From a checkpoint of a small transformer trained on Wikipedia.
Size: 10 layers, width 320, MLP 832 SwiGLU, vocabulary 32000, 30.9M parameters.
Architecture: RMSNorm before each block, rotary positions.
Each number is 500 + 50 x the weight over its row's rms, rounded and kept within 0 to 999. Layers, rows and columns count from 0. Numbers have three digits each. The size before them is the row's rms in percent of the matrix's.

# layer 3 MLP up, 832x320, rms 0.115, rows 794-831, columns 192-223
101:527474484476448503553510538507463442546511470473537447481472422416471536514502438486526484492483
102:400480397449542549467393504510472518500472417521410553509486464481470395523536499571551522521437
098:509521505537545517486471610597423473505437547487506522464493513484456431548454528406542526563508
098:564539433426482476507544389451605578480460524474522448461531510473552558498556490466464541591566
106:476481514408503497459561443662452441497635572528494511486478394426569504554464465444430559489584
100:453511520576491504501496474512496513531443451386419419448530482521453596455486419577507569539511
104:516520495560507460524548430462546469488496489521493523497577475488466470442581390504475458457522
101:505411580530452529534417534524456550583522625480482480619429575523482524521561459537580478541422
098:574438483461386532521483527539454490540554554485576566485552472381579407526585518561438513460572
105:494578412601519505525583583500467490550478553487451487441584452494521454486577412441449521629558
103:484489523597537546577545511451535472439523517588483519510511547485424537504512577501494565567437
092:470496503459456489470457437418516489525459595493585579447454424597512600515527505407522554567552
101:498443502532475527478520537474536425518415461472587470574462552460520596543385520563492485560550
102:473568498545447578455491492456522429415506531517538401419456488439491394463460553413614513521462
099:542496487429545353547496466477513610456506538484556455512481434421567505515529444462567524560477
098:514484579457552525618550510504533474502541386479451493451561509469477437408437503541511437463526
102:512440496415484479553433526465506471569460488467526530480496480452386500589453517589585412435554
103:416558520520520493458434609556499526509471621468439539483471422502553417522502519524577539574513
100:519491512497484420549562600469501511545475499528420518507486441527466487531585492386488468583482
096:494459540499457534451503494443494470530507433471597408465460514558463545513542476455561532584551
099:536488573381520443394537522526543647561509427524565515528525446494580465507487464443475499534547
104:463499460541488463431493590534516496538455553529515481523559493477417461499456452483598566587501
099:553494506484529484479483440461522511569417477517461504573526429551520482500487510456455495475466
098:468532483526486351511474518406479490553530482491471522529427628441521534442476446551480405569459
096:559545506569517474473443495630423409503530453482456542527473529468530528503498556392503471477416
099:581464471481500488462468462484560431527440463481600591493526428577493453522503445525531511437499
099:427444398461438527501528526458583516555539452447468476533430473545444582463547485423431476377547
098:567503515570526519343440446528488533591426495497439376503446442486499440471577443435553511375423
095:591506473540460537594509575454479519501538540509465496453519453483539456482512456586567527469582
092:455475533563462519506521517490525465498439439499505464530499551422531597589490532526519500576475
100:506457559517471448409593515566540443501506468572522546521459457521439441473434536458436456514588
107:414519436507464418544525553464491408577453491489500449437537447514462666469444447481475456502449
106:441463353489413499527547444523491509463515583474493513555488542494483500407485575492499486473537
100:466440437561536567494501548556407565595583457454515472525519421497462625479523545582519414452458
105:557437519546553499447560421504570440448573424485374504455480489418426507520459483484531497513555
098:514520501492528522566545541500440450448483555515473455462527568502630455575505512517484412333508
106:551476522470505440477463586485460376592492472505535478430523559372521436444570510524452381500499
092:417513457379478560524557482438605540474390515486499457635509482530511609426600599485513457504583